Weights of a small transformer language model: 64.8M parameters.
Each number is 200 + 30 x the weight over its row's rms, rounded and kept within 0 to 999. Layers, rows and columns count from 0. The size before them is the row's rms in percent of the matrix's.

# up: layer 6 MLP up, 2560x640, rms 0.0996, rows 198-219, columns 480-639
# down: layer 6 MLP down (transposed), 2560x640, rms 0.0953, rows 198-218, columns 480-639
up198,093,184,194,188,157,189,181,179,260,220,254,230,239,231,178,195,211,182,168,219,160,282,281,219,200,199,220,192,120,190,219,213,150,251,220,213,175,242,191,213,226,158,173,240,175,190,160,194,223,222,172,186,157,241,147,195,172,118,177,176,254,207,146,202,203,220,216,202,201,214,219,186,176,144,241,179,181,150,228,214,184,246,224,249,196,220,199,198,206,153,190,151,169,201,160,231,217,126,192,188,230,258,222,208,216,191,207,214,185,206,200,146,229,256,184,200,195,175,210,172,228,171,197,183,227,181,217,182,184,260,246,179,197,186,227,190,200,238,164,175,182,204,182,177,221,169,169,177,231,221,149,195,212,258,213,195,196,201,220,202,255
down198,083,204,199,256,230,239,196,247,189,189,194,164,153,203,229,154,211,175,239,169,211,220,187,142,164,216,180,199,215,190,212,192,217,208,199,171,214,199,192,161,167,208,199,189,176,163,234,177,237,176,243,199,228,217,249,202,186,234,190,210,164,189,195,205,166,175,205,213,219,159,226,178,185,168,144,172,216,224,165,196,210,173,196,178,188,211,183,247,202,237,245,222,210,219,201,179,156,227,186,212,200,185,210,262,180,215,213,242,237,186,201,244,201,205,211,216,225,200,162,221,238,187,217,193,171,204,187,199,207,194,187,230,169,232,179,191,197,196,181,143,199,226,230,224,164,213,229,197,203,239,257,171,225,140,178,229,183,185,171,213,183
up199,094,214,218,197,180,196,195,191,201,204,178,197,213,198,195,175,180,139,266,226,186,214,206,179,204,140,261,157,208,205,163,194,223,139,207,194,216,195,210,186,189,202,247,199,189,199,209,207,169,202,234,186,186,195,235,198,145,224,216,184,245,235,197,181,180,233,227,224,225,152,181,147,200,208,178,197,233,228,218,187,185,240,214,179,179,200,237,184,244,248,174,199,168,188,163,154,182,156,142,227,178,197,162,216,222,203,232,136,193,201,211,171,174,161,193,158,166,188,222,161,172,217,197,172,242,175,240,189,259,200,211,178,118,232,187,172,177,205,208,178,218,254,220,139,213,233,217,130,220,245,228,188,191,212,160,240,235,173,209,198,179
down199,090,225,203,176,254,235,193,194,205,250,237,213,182,196,204,136,203,288,163,190,235,207,244,174,233,177,185,172,205,238,257,228,197,228,160,198,226,213,208,184,211,169,173,184,194,230,157,183,210,189,210,181,213,209,187,152,182,180,184,185,209,192,193,220,212,206,227,221,209,176,251,227,176,182,147,169,182,171,216,200,229,190,204,217,149,189,179,212,173,202,206,237,222,246,180,207,175,237,158,181,223,228,195,143,221,196,201,155,185,200,234,172,234,277,209,221,222,222,179,185,196,240,166,253,204,238,202,144,226,201,195,219,234,174,207,176,161,219,189,202,176,233,175,192,216,172,160,260,161,209,181,194,212,184,173,162,175,235,187,234,294
up200,095,190,205,210,190,231,267,219,182,228,254,212,158,170,197,231,174,188,199,180,223,208,228,236,214,144,189,209,185,151,193,205,234,173,194,316,197,213,153,227,194,166,188,210,202,271,215,171,208,210,186,221,229,199,195,201,180,232,207,213,193,213,232,276,170,233,249,219,186,195,172,199,154,185,196,202,217,165,185,222,217,207,188,212,193,171,209,189,235,200,133,178,252,162,204,218,201,226,164,250,196,168,199,201,156,208,220,214,175,246,168,159,173,145,196,193,207,259,243,206,236,162,232,201,309,242,145,187,172,218,171,166,144,179,219,184,233,236,176,190,180,196,170,230,178,209,260,178,231,212,175,169,223,156,165,172,211,202,196,170,160
down200,097,206,271,180,196,169,237,187,247,237,204,226,251,210,202,198,232,230,232,249,156,206,218,243,212,181,217,181,202,236,152,188,201,231,197,205,184,182,176,202,155,204,163,230,161,72,183,231,208,90,171,178,183,182,227,219,223,197,180,172,229,164,150,164,215,185,180,206,156,222,182,199,179,157,174,203,172,207,211,170,186,216,220,219,196,177,208,218,156,217,222,224,237,281,209,201,172,176,203,231,277,176,197,180,237,214,179,214,156,168,243,218,222,236,239,210,196,191,171,207,176,220,213,227,211,192,200,201,224,198,235,249,172,183,182,179,186,172,227,192,218,194,206,154,149,172,180,208,166,162,224,263,237,191,162,258,191,208,206,193,174
up201,098,224,221,166,186,218,182,166,202,196,250,220,199,241,159,227,210,219,174,268,188,235,212,202,217,207,161,196,208,230,192,236,199,223,198,216,147,185,175,180,201,162,176,212,213,186,209,187,212,226,204,244,159,162,214,228,184,229,196,198,196,205,233,216,200,251,210,245,194,139,166,190,204,162,221,184,147,182,188,214,181,170,246,184,179,158,244,243,207,263,101,159,133,163,220,129,213,196,228,177,203,218,178,210,169,180,165,183,241,170,194,197,168,253,221,193,229,182,188,233,222,199,154,232,193,158,156,227,227,235,251,204,168,179,200,229,193,184,155,222,188,157,160,289,207,181,248,217,236,172,163,228,186,209,236,219,171,192,146,191,222
down201,097,202,224,244,211,245,212,164,211,203,130,212,182,204,223,162,226,243,261,165,211,219,235,224,203,226,168,191,195,213,177,214,244,246,132,234,250,106,187,169,176,202,174,217,175,201,234,220,166,163,158,227,251,196,249,184,208,216,178,241,235,211,233,169,236,200,161,207,205,224,264,217,205,159,186,230,208,198,232,179,205,183,200,212,155,222,221,223,202,201,181,183,208,195,168,183,231,225,160,135,221,195,167,219,249,167,195,229,182,188,188,260,192,196,191,246,176,185,195,191,246,232,175,172,239,249,256,159,188,239,231,201,219,231,218,237,208,157,161,218,161,158,253,183,210,246,239,98,208,234,207,204,212,129,187,195,202,181,187,199,197
up202,099,172,136,231,185,142,160,173,205,212,199,140,142,189,179,168,231,200,202,191,164,191,192,189,258,179,240,222,155,214,182,213,181,189,161,198,227,203,198,191,196,219,205,143,185,214,209,180,147,198,189,216,161,174,180,211,205,186,237,239,126,218,158,223,173,183,227,203,208,295,180,183,203,202,257,176,166,233,220,231,216,149,225,188,182,222,221,227,235,165,165,214,162,158,239,250,183,166,231,116,161,215,182,195,221,177,232,254,118,215,191,204,196,213,209,204,252,238,168,167,223,168,212,134,190,240,197,220,172,219,180,230,186,230,225,212,207,153,244,214,214,197,211,200,236,159,254,211,208,172,138,192,139,218,187,210,174,213,208,171,176
down202,095,206,237,177,227,271,293,257,191,221,194,213,191,168,173,148,220,197,222,170,134,244,179,207,194,216,147,144,224,190,138,213,174,156,193,203,176,119,151,220,164,202,204,164,177,237,204,178,246,255,168,203,176,245,200,224,234,199,223,205,166,229,164,204,186,224,223,204,208,188,281,189,184,217,193,153,204,179,253,171,205,223,206,244,217,176,156,216,203,203,185,187,225,206,217,194,216,228,235,220,202,173,213,183,182,243,252,156,175,242,180,184,211,213,179,198,186,206,218,208,223,184,204,181,191,176,179,188,240,169,175,148,229,172,182,219,206,213,170,180,189,218,174,130,187,218,206,149,242,241,207,225,236,205,239,218,227,202,240,257,198
up203,104,173,226,225,178,168,168,224,189,178,223,199,231,255,161,248,251,194,188,199,242,260,227,192,212,203,190,239,165,218,202,201,272,210,174,223,192,180,209,176,229,137,188,218,215,243,209,248,185,169,189,225,187,205,177,175,229,219,237,215,180,240,223,186,193,155,187,213,201,233,178,205,231,216,188,154,152,219,229,223,222,219,226,159,113,191,205,150,200,195,183,148,214,161,176,194,207,221,252,220,188,189,212,187,203,211,162,193,210,212,206,196,196,158,227,191,198,200,198,191,179,198,245,206,224,172,151,242,153,186,210,211,204,198,217,148,195,193,202,240,186,249,169,233,261,175,229,166,278,147,228,184,212,229,185,211,215,237,194,194,223
down203,105,239,226,205,172,171,203,208,208,231,206,239,193,210,218,185,185,265,198,203,229,202,189,233,250,197,178,213,162,184,162,227,190,194,229,242,220,234,252,177,191,163,160,245,165,179,163,214,168,181,205,172,286,227,158,205,249,214,228,143,178,179,151,196,199,193,220,235,174,257,252,227,175,195,209,232,253,211,182,183,203,180,200,217,165,212,171,194,189,149,232,227,222,228,195,244,197,185,233,209,234,236,217,228,165,192,186,216,241,170,174,209,228,248,199,178,197,224,211,193,259,201,157,204,233,206,196,241,197,210,168,205,188,253,196,225,227,147,220,200,163,187,245,229,158,199,159,221,243,237,254,168,221,219,133,218,195,241,175,235,220
up204,103,143,157,201,194,142,207,219,208,213,132,234,172,222,212,214,147,203,204,220,186,198,225,169,173,145,223,201,241,159,184,255,255,205,188,181,189,222,238,252,152,197,90,148,198,146,178,218,218,241,182,181,252,164,218,211,223,195,237,184,233,233,182,187,152,222,221,144,221,195,169,223,227,229,248,232,203,230,259,174,169,174,231,210,117,171,222,185,136,192,206,201,168,168,180,173,206,157,221,179,228,181,179,171,193,182,195,201,216,159,244,197,166,211,224,215,226,157,224,191,248,229,169,184,204,134,288,203,187,258,186,224,180,174,136,203,165,188,214,202,253,161,176,196,214,212,212,190,284,209,202,220,189,184,179,163,153,249,203,206,196
down204,098,207,206,171,195,234,221,168,222,203,197,227,179,223,208,220,218,233,195,211,201,167,187,213,155,195,241,210,219,207,146,230,220,179,165,260,241,172,203,175,164,180,216,195,152,163,248,203,203,252,190,262,219,208,223,260,161,175,211,251,199,139,218,172,175,197,217,176,177,197,220,188,237,211,176,208,184,235,163,166,213,203,233,192,232,251,250,192,200,195,224,172,143,233,194,154,198,181,201,196,169,229,160,175,182,211,214,197,207,242,198,212,220,227,231,244,213,198,196,185,194,240,236,206,183,149,205,202,187,227,201,190,181,150,182,204,182,202,183,138,228,166,195,217,179,201,164,195,228,280,238,192,186,170,220,168,196,179,210,197,211
up205,097,185,196,210,170,146,161,210,175,225,179,232,174,218,204,213,196,195,187,197,155,224,164,226,220,190,179,195,176,169,230,206,189,208,187,207,210,182,219,271,191,210,170,198,230,164,161,167,221,254,223,162,143,241,217,181,160,176,196,247,167,162,221,181,178,186,171,146,144,217,165,204,208,197,241,230,213,168,224,171,236,195,164,145,191,231,194,185,215,178,209,226,185,172,165,244,209,198,181,230,209,194,188,236,247,183,180,255,174,217,162,166,177,150,202,196,218,176,238,186,208,175,164,281,210,244,188,203,196,173,205,215,164,194,195,211,193,255,207,226,187,194,209,197,206,205,249,194,166,203,171,216,224,213,223,157,232,155,203,219,189
down205,089,164,210,198,182,146,190,261,177,227,173,224,246,229,211,200,204,244,237,243,176,208,204,168,152,212,182,220,197,218,203,166,214,195,191,216,221,218,183,183,268,164,188,195,193,138,230,189,217,225,246,219,216,212,181,165,203,214,189,202,193,219,199,179,209,245,196,222,235,168,234,143,165,249,213,233,206,163,169,182,210,169,214,187,206,246,150,201,249,148,190,206,201,166,173,206,179,225,200,217,242,127,260,208,216,274,198,168,227,226,215,158,209,193,220,181,183,178,216,219,191,218,193,210,214,212,225,224,241,211,183,237,217,139,199,155,192,234,185,232,210,172,188,215,185,127,202,240,177,209,168,261,225,189,231,193,248,179,246,161,170
up206,102,158,150,195,246,220,145,197,208,199,117,238,190,213,183,159,195,234,188,215,166,216,225,215,198,212,212,244,168,172,152,243,236,219,204,256,154,231,227,174,246,187,202,267,218,209,226,235,232,239,171,195,148,204,243,169,190,217,235,225,196,210,238,220,197,175,233,141,177,209,141,220,176,247,234,174,164,242,177,221,193,196,210,210,158,204,226,190,245,201,257,201,238,156,183,205,237,237,191,234,162,196,245,251,185,235,229,150,181,245,205,250,193,204,239,256,171,166,260,266,204,185,157,223,233,229,197,192,270,210,250,267,165,213,196,177,167,236,223,264,224,197,267,192,208,228,197,171,231,245,140,187,135,200,158,201,219,236,176,197,178
down206,106,173,180,176,194,220,234,250,232,192,215,190,238,218,201,179,182,200,236,207,218,175,216,174,208,142,197,204,224,197,158,208,189,211,197,215,199,192,185,178,185,212,156,188,170,194,208,195,207,224,154,226,176,163,251,205,145,183,187,211,134,210,240,199,233,199,192,222,189,189,230,198,165,163,206,205,190,197,202,204,191,180,132,215,152,190,210,207,258,216,237,248,233,284,178,171,185,206,192,167,215,154,215,191,181,209,234,154,167,203,183,231,271,160,208,209,226,173,251,216,246,180,199,201,184,207,156,185,148,179,144,207,193,206,201,239,204,177,248,206,213,174,234,217,237,179,186,183,173,218,197,128,214,204,193,160,183,189,194,198,148
up207,079,212,197,188,217,223,193,168,188,188,205,209,194,156,198,229,162,183,221,223,205,211,201,200,262,167,191,153,241,193,217,163,199,192,211,159,260,200,246,191,231,183,203,201,155,240,164,217,202,183,165,167,198,179,137,204,201,188,208,182,242,206,215,180,185,265,176,228,178,137,220,154,186,192,163,180,213,197,189,238,243,195,178,202,197,224,197,224,199,227,222,141,221,192,219,203,209,164,174,183,206,154,185,192,214,227,212,193,191,201,203,201,169,203,258,229,158,206,210,199,237,161,203,202,183,231,202,225,210,209,228,234,205,173,205,193,176,207,179,164,178,196,178,194,226,177,215,188,178,205,187,172,230,241,192,207,207,163,159,205,156
down207,094,155,169,120,143,166,151,203,214,249,153,218,205,239,213,183,229,295,205,196,162,166,188,214,217,172,222,196,194,201,272,214,189,227,267,201,188,243,181,181,176,210,214,220,152,221,158,159,171,213,187,188,257,191,194,210,182,207,250,184,253,216,190,241,200,199,156,155,243,166,177,113,230,250,216,232,164,219,230,205,192,212,173,192,229,219,177,178,158,203,190,165,251,200,211,216,178,227,225,165,195,170,209,242,191,234,226,184,196,187,190,218,166,183,126,182,237,196,234,221,231,182,167,236,231,155,190,211,215,169,138,184,199,249,180,189,210,152,209,191,186,215,232,195,238,205,191,171,221,202,127,244,173,174,179,212,219,223,195,179,210
up208,099,230,222,225,192,249,154,152,192,225,191,143,258,190,133,167,139,219,221,211,189,175,228,168,197,214,209,200,188,212,219,205,183,232,168,222,211,170,204,111,200,160,201,245,216,253,229,205,198,214,202,161,199,188,209,181,215,215,186,209,187,161,206,200,190,198,207,185,176,181,154,203,190,228,180,205,190,190,204,190,134,224,183,146,171,169,164,234,170,204,215,217,226,226,216,255,188,205,220,231,201,261,197,219,195,199,191,248,254,183,171,154,219,264,165,203,226,130,235,197,155,177,186,161,259,197,141,208,284,205,173,180,172,190,153,206,217,217,144,191,180,224,194,183,193,183,217,238,260,219,177,170,244,256,190,189,190,218,168,169,182
down208,103,175,252,235,211,221,159,175,250,220,176,215,180,227,217,194,207,199,173,142,215,153,170,180,178,241,216,209,233,213,218,227,228,221,205,124,154,223,220,239,159,214,168,224,182,213,200,219,189,196,207,203,188,172,150,146,172,166,173,113,213,133,184,191,213,214,222,239,171,165,209,184,191,246,231,190,203,160,236,184,204,215,231,136,205,215,222,227,191,186,206,209,150,216,238,219,257,187,169,205,226,205,185,204,178,208,185,213,212,206,184,214,206,207,137,185,214,174,214,159,248,199,216,175,155,193,167,194,235,199,190,174,189,239,209,207,158,185,131,211,216,199,202,182,150,169,169,204,189,176,177,223,201,254,169,176,179,230,147,191,220
up209,109,161,196,212,184,139,226,233,144,247,217,273,214,166,236,221,215,187,207,234,248,207,236,210,213,166,158,167,209,175,227,217,226,219,175,242,211,240,250,204,236,201,195,152,228,202,169,251,230,207,198,230,165,172,249,195,202,223,194,210,204,193,241,225,171,149,231,212,202,181,156,248,205,170,146,156,225,175,174,217,205,141,191,219,181,208,187,195,188,154,229,220,218,211,225,193,219,173,213,258,194,226,233,184,170,156,167,226,154,210,164,197,208,185,235,223,191,118,227,189,232,235,171,188,198,271,220,197,159,223,243,197,201,186,165,177,203,167,243,159,192,243,228,206,194,194,179,202,181,166,156,248,211,209,231,185,210,201,217,197,128
down209,105,198,158,196,212,180,217,210,149,174,205,173,203,159,180,229,167,175,201,166,155,230,212,231,170,161,177,229,210,232,228,200,209,226,172,192,214,197,168,222,234,216,190,183,207,244,206,244,181,241,175,256,195,215,200,207,259,224,222,268,226,219,198,298,136,178,208,274,223,187,244,193,198,228,182,238,191,235,231,207,178,155,221,230,241,222,179,234,204,140,225,190,219,207,141,217,167,196,166,218,178,181,167,224,206,245,237,252,158,162,211,219,243,225,204,157,148,227,201,177,215,218,197,217,203,188,184,243,178,227,234,181,159,228,193,182,199,190,209,191,215,187,216,165,205,171,191,183,143,235,172,192,221,217,201,168,213,176,271,215,170
up210,107,196,231,179,187,256,208,243,204,243,220,180,197,226,133,226,214,220,199,195,179,227,247,231,265,240,195,252,215,222,227,180,215,232,204,171,168,208,186,154,207,203,177,192,256,199,161,222,240,165,217,208,215,158,169,221,190,216,206,149,145,211,198,218,180,263,192,187,190,222,217,213,147,157,196,230,191,259,155,215,198,211,220,180,169,218,204,216,182,190,205,207,218,149,182,202,162,196,207,175,264,220,206,202,274,256,170,181,250,174,199,240,158,229,232,208,194,218,194,221,176,166,197,230,225,223,172,230,209,177,201,188,159,144,174,229,154,266,158,155,192,214,157,243,137,173,223,202,148,244,210,223,160,254,184,247,158,214,215,153,169
down210,108,202,199,229,193,245,229,217,200,204,216,192,200,231,199,206,225,162,183,156,258,213,193,175,209,157,177,184,208,179,204,188,164,175,200,202,183,226,209,203,164,164,193,193,230,249,151,217,178,208,191,218,228,195,214,176,175,193,234,194,165,192,195,206,202,241,162,200,234,228,200,168,176,202,163,217,176,183,237,222,175,198,218,208,209,229,213,223,177,234,167,110,198,195,178,186,221,244,169,235,229,198,206,201,177,200,178,201,222,178,158,199,248,170,216,207,211,159,204,199,154,196,254,237,192,168,203,266,189,172,131,205,197,159,156,247,185,199,204,224,213,153,208,221,247,157,172,189,227,235,204,209,184,181,221,276,222,167,149,199,229
up211,100,175,190,232,196,210,195,173,190,202,193,260,265,209,223,181,203,274,149,271,245,194,212,174,233,177,188,205,230,239,238,220,215,197,135,207,207,211,246,217,220,207,195,147,215,243,203,254,171,215,227,156,212,230,199,211,152,210,209,171,222,159,255,217,201,158,223,219,165,215,182,213,234,162,186,195,203,167,149,174,220,220,195,167,201,259,227,130,228,256,185,165,238,163,184,207,224,195,182,226,176,208,218,156,237,204,225,173,242,193,148,153,188,201,224,231,237,223,189,222,171,152,257,217,159,181,247,171,245,201,183,232,235,201,220,204,200,203,226,213,158,162,169,190,256,221,233,208,215,187,199,189,216,238,253,229,217,237,188,196,208
down211,100,188,221,237,144,229,172,205,281,243,223,202,191,212,241,197,249,188,233,165,238,203,229,184,198,204,190,231,188,222,201,163,217,218,184,176,205,214,226,294,225,227,220,215,204,212,149,191,217,191,198,171,209,217,242,232,251,224,181,138,153,206,171,169,196,229,152,219,221,147,197,198,200,188,182,151,215,190,231,191,205,133,195,261,244,163,232,239,164,200,199,202,231,197,161,189,213,239,186,199,188,212,191,215,234,204,224,185,253,206,175,224,208,176,233,216,177,195,156,201,180,223,211,226,205,154,235,178,206,216,190,176,184,131,203,190,212,237,206,193,198,210,209,214,151,239,220,188,232,217,204,244,228,228,162,248,217,154,184,203,188
up212,104,178,201,168,191,203,198,150,215,182,226,190,246,195,190,130,214,208,157,221,170,202,239,185,182,231,229,195,181,233,158,229,175,222,211,147,170,195,219,186,207,201,212,209,207,176,208,167,148,194,217,163,261,203,209,236,184,178,206,168,241,168,191,190,273,213,234,222,216,244,134,242,203,183,186,224,190,197,183,228,224,190,192,198,192,203,236,203,145,176,235,247,154,178,235,177,164,245,176,233,203,178,182,233,181,260,192,211,203,194,219,197,233,275,211,218,204,164,213,195,234,147,205,225,178,223,182,200,196,182,181,219,253,167,194,219,208,149,179,228,183,166,204,221,238,246,215,239,208,189,183,206,171,195,242,194,200,262,174,193,154
down212,100,166,196,220,210,186,202,154,191,212,233,249,202,191,233,173,225,176,204,203,163,163,170,194,155,209,183,222,188,173,226,211,174,178,232,206,225,200,224,187,182,262,128,247,194,235,235,183,213,201,217,231,304,149,176,201,226,140,139,214,142,194,182,185,241,238,245,187,238,178,202,235,253,194,278,214,270,189,209,233,170,220,197,243,211,230,230,166,167,170,231,199,201,152,209,206,169,198,198,239,195,219,173,209,147,208,205,180,259,233,243,188,227,225,161,178,137,178,172,169,178,173,226,234,245,222,197,176,205,225,212,212,243,178,230,214,201,186,223,254,209,226,249,192,217,154,218,219,192,246,194,204,150,178,235,169,187,185,213,209,207
up213,094,169,219,198,163,206,164,176,187,237,180,249,200,228,215,241,206,209,214,233,212,128,219,145,246,221,165,171,151,211,226,196,235,177,198,213,147,194,200,245,208,205,260,201,158,219,257,209,184,174,159,229,201,188,186,160,216,175,190,242,229,220,266,194,238,231,196,205,203,236,187,187,173,201,208,123,222,203,234,198,117,211,164,188,255,204,235,180,184,230,212,200,211,191,159,251,189,211,166,199,203,237,236,138,176,177,184,182,167,210,241,176,182,181,162,222,251,184,213,226,147,174,253,191,197,241,190,202,228,200,195,227,210,179,220,184,170,194,215,170,191,174,192,211,158,237,220,192,208,203,210,195,237,220,193,147,191,194,224,172,259
down213,090,172,169,219,229,165,185,221,225,273,231,209,168,162,207,204,156,217,210,151,175,232,186,185,157,240,180,232,243,256,181,180,188,215,183,175,237,189,151,183,161,233,219,222,169,227,200,274,132,224,177,228,168,205,172,217,204,236,230,198,193,203,219,232,232,259,168,152,200,187,207,176,183,123,211,202,168,198,156,213,196,197,227,162,196,186,202,168,211,192,230,231,169,239,212,184,187,187,157,133,231,201,218,189,166,242,208,181,241,218,191,212,230,238,179,198,211,234,182,216,177,198,231,203,270,193,255,249,204,233,183,203,195,204,147,218,245,242,166,265,201,177,237,220,195,139,227,239,221,212,257,214,168,180,189,223,215,238,197,178,236
up214,111,240,181,201,170,206,194,173,179,194,266,183,208,206,190,200,170,203,251,195,163,200,195,202,227,227,240,177,178,204,227,200,191,225,201,208,169,225,234,234,240,195,189,250,249,178,193,212,158,173,168,188,209,181,202,188,267,204,126,218,220,164,162,189,202,227,205,217,172,193,212,180,202,188,207,225,204,243,184,215,135,200,207,192,176,217,143,240,183,182,224,144,228,235,201,198,164,213,198,271,233,211,253,150,190,185,234,236,194,180,218,176,227,199,157,168,201,197,218,178,172,206,167,232,176,199,193,188,216,230,200,229,159,227,189,212,180,264,223,242,192,223,217,143,228,253,183,163,187,217,220,168,189,217,216,208,172,211,262,124,223
down214,115,225,213,213,202,183,169,131,199,219,216,175,186,210,219,266,227,212,187,185,188,193,180,134,197,209,199,160,208,181,224,211,212,217,216,189,187,280,274,217,234,229,177,278,206,209,198,198,184,227,233,188,225,217,158,175,217,175,176,176,203,251,202,167,191,185,233,181,215,206,192,170,212,220,215,220,156,176,160,175,207,260,212,198,211,240,194,159,166,175,219,197,264,212,245,185,214,216,229,282,246,199,215,215,202,180,205,181,217,214,201,190,217,224,186,190,213,182,200,177,224,236,199,198,152,169,215,165,178,259,171,166,226,218,169,225,177,215,242,199,188,244,199,179,176,150,202,180,210,132,195,226,260,261,219,252,222,172,166,187,202
up215,096,179,168,193,196,226,225,224,222,182,177,193,202,201,191,267,192,183,178,183,197,191,173,231,198,168,222,214,221,161,206,158,209,133,165,207,200,209,194,249,180,188,209,217,187,223,244,209,173,173,186,175,185,181,234,199,221,185,187,194,212,194,243,193,234,158,204,214,190,229,249,215,184,192,176,154,220,197,199,166,178,201,197,204,218,201,186,204,160,190,225,211,140,234,198,250,170,202,200,164,208,232,229,216,250,196,160,225,210,176,170,210,188,139,215,146,206,211,241,164,242,191,189,182,215,232,171,210,172,196,216,226,183,161,195,160,155,190,149,175,136,220,221,208,215,181,162,281,165,178,147,200,184,225,209,200,225,167,166,179,301
down215,097,216,215,211,189,251,190,270,203,190,256,256,129,162,157,158,257,206,181,185,194,181,275,193,202,202,154,209,200,236,219,162,220,187,197,162,210,190,194,143,163,156,186,165,177,202,212,145,190,205,224,194,154,184,233,247,224,300,202,209,193,218,182,219,179,222,171,223,186,221,239,194,187,208,228,147,225,138,190,229,166,199,207,217,209,205,189,195,169,163,162,206,180,210,200,195,219,242,197,187,125,250,151,179,217,231,220,247,183,183,225,191,215,149,132,254,166,167,208,205,246,155,138,235,197,185,179,184,238,164,167,196,167,242,172,171,219,202,137,167,224,158,206,188,217,162,166,221,189,212,187,126,161,178,226,197,226,159,156,182,148
up216,100,211,209,116,182,177,188,215,245,194,188,166,229,203,240,236,166,221,188,208,173,208,207,182,203,198,200,184,226,180,153,213,157,231,213,224,169,201,239,212,206,243,166,259,187,229,150,205,196,162,153,170,253,195,186,217,162,204,216,178,212,252,204,210,170,190,237,209,213,160,242,191,171,185,178,176,243,189,228,213,210,193,166,148,147,211,212,203,230,143,166,233,142,205,168,191,139,211,222,214,202,164,187,180,187,195,192,172,164,174,159,138,204,224,210,168,177,192,257,201,190,175,205,199,161,210,213,255,227,163,203,188,206,191,194,172,157,286,195,260,196,218,230,187,225,200,181,215,237,149,217,197,236,209,222,224,198,202,189,181,153
down216,093,141,178,228,176,193,176,239,225,210,237,157,174,162,184,206,201,216,188,213,200,164,244,200,286,228,228,205,138,240,209,199,211,187,150,165,186,226,170,189,145,153,217,198,169,186,196,204,203,255,250,201,157,193,184,201,190,244,212,191,130,213,268,191,232,230,256,180,197,244,118,222,183,201,269,219,202,184,218,253,234,229,269,247,170,210,204,158,168,193,209,145,204,223,253,211,204,210,217,178,232,210,176,239,235,238,212,207,234,204,252,192,192,190,185,182,206,170,167,198,189,179,135,191,205,154,235,143,171,156,196,176,167,188,174,209,198,207,208,148,172,194,180,208,236,198,228,167,162,178,207,213,208,203,200,180,165,222,187,167,252
up217,102,211,177,195,196,178,223,223,255,231,206,127,178,229,260,205,180,235,231,191,219,163,227,167,164,130,169,216,224,226,208,179,218,197,174,164,201,174,168,194,243,227,211,264,163,209,208,214,195,216,149,190,182,209,147,251,234,204,261,198,186,194,154,245,216,198,143,245,203,169,214,229,241,260,213,233,184,192,226,211,202,137,166,166,241,186,189,195,184,191,223,210,182,210,172,200,212,204,151,219,229,216,191,218,242,247,206,248,163,162,191,138,168,195,183,221,189,216,244,161,174,219,189,218,192,216,204,214,177,203,163,236,158,177,195,225,206,199,184,175,166,194,188,191,222,175,167,186,203,182,186,210,239,200,213,197,186,184,185,225,240
down217,096,220,193,103,232,244,192,230,195,226,114,163,197,164,157,204,249,231,215,212,191,177,215,199,168,210,173,201,138,215,167,200,287,174,213,201,194,225,253,232,182,232,225,180,229,204,196,202,128,213,239,217,163,200,172,177,214,264,179,210,207,220,196,234,239,165,248,199,172,155,190,193,181,200,213,269,191,150,186,188,225,175,211,224,197,219,207,213,183,191,239,215,187,195,203,196,178,222,190,161,169,212,258,172,188,209,201,152,233,241,279,160,139,199,169,216,230,124,196,164,228,184,157,234,197,216,170,168,226,194,177,160,153,176,197,184,192,200,196,242,203,203,222,225,175,185,173,201,138,158,189,217,202,209,196,218,187,210,182,165,263
up218,097,243,166,174,185,179,141,244,162,201,166,158,178,173,229,178,194,266,205,162,222,190,173,214,153,146,255,203,222,172,148,172,219,158,233,247,146,165,204,212,219,195,216,165,203,202,157,191,195,186,188,246,201,225,215,206,197,217,227,196,189,237,185,255,136,202,177,211,202,200,186,188,236,211,183,233,177,232,179,195,221,194,215,228,201,177,276,132,198,239,186,195,181,187,251,155,149,193,161,208,182,167,214,197,141,214,180,174,220,222,219,152,190,225,218,198,154,189,201,212,207,167,204,223,203,205,197,149,212,148,215,188,195,227,274,191,201,217,238,199,240,164,208,172,264,206,189,254,164,160,230,256,213,197,235,210,170,190,130,245,203
down218,091,176,185,208,172,223,212,268,239,208,192,265,202,211,222,192,150,248,133,197,176,190,180,181,187,202,194,214,183,249,202,199,168,202,198,169,248,200,195,183,226,224,258,254,195,220,190,220,226,153,222,145,189,173,215,190,221,208,181,198,207,158,211,212,220,185,192,206,138,165,178,225,191,200,179,168,218,219,166,209,170,231,193,214,240,195,212,186,199,183,200,194,288,202,149,234,212,198,225,163,225,205,138,206,217,218,207,176,260,211,249,233,223,244,249,208,226,187,174,229,186,208,181,154,228,161,216,235,181,177,159,201,189,200,166,235,232,197,196,161,197,219,246,188,199,173,173,205,192,220,260,130,216,193,165,179,201,223,258,227,156
up219,097,182,171,191,251,218,250,212,216,238,198,191,172,196,190,174,159,242,234,193,173,194,167,157,213,215,135,212,243,194,211,229,226,180,207,156,178,185,239,162,200,212,212,203,206,241,202,148,179,216,142,241,158,226,219,174,184,230,149,237,231,224,247,211,169,246,203,226,221,202,221,236,218,150,122,239,241,196,222,278,188,204,209,199,184,226,194,189,181,195,179,207,236,194,195,235,157,207,192,246,212,180,203,200,208,185,194,196,244,181,264,195,183,172,205,190,163,197,155,167,175,202,176,182,227,211,227,158,239,173,223,225,167,164,239,219,244,217,216,177,244,204,193,206,211,246,195,206,240,248,234,144,160,235,173,200,181,157,204,190,210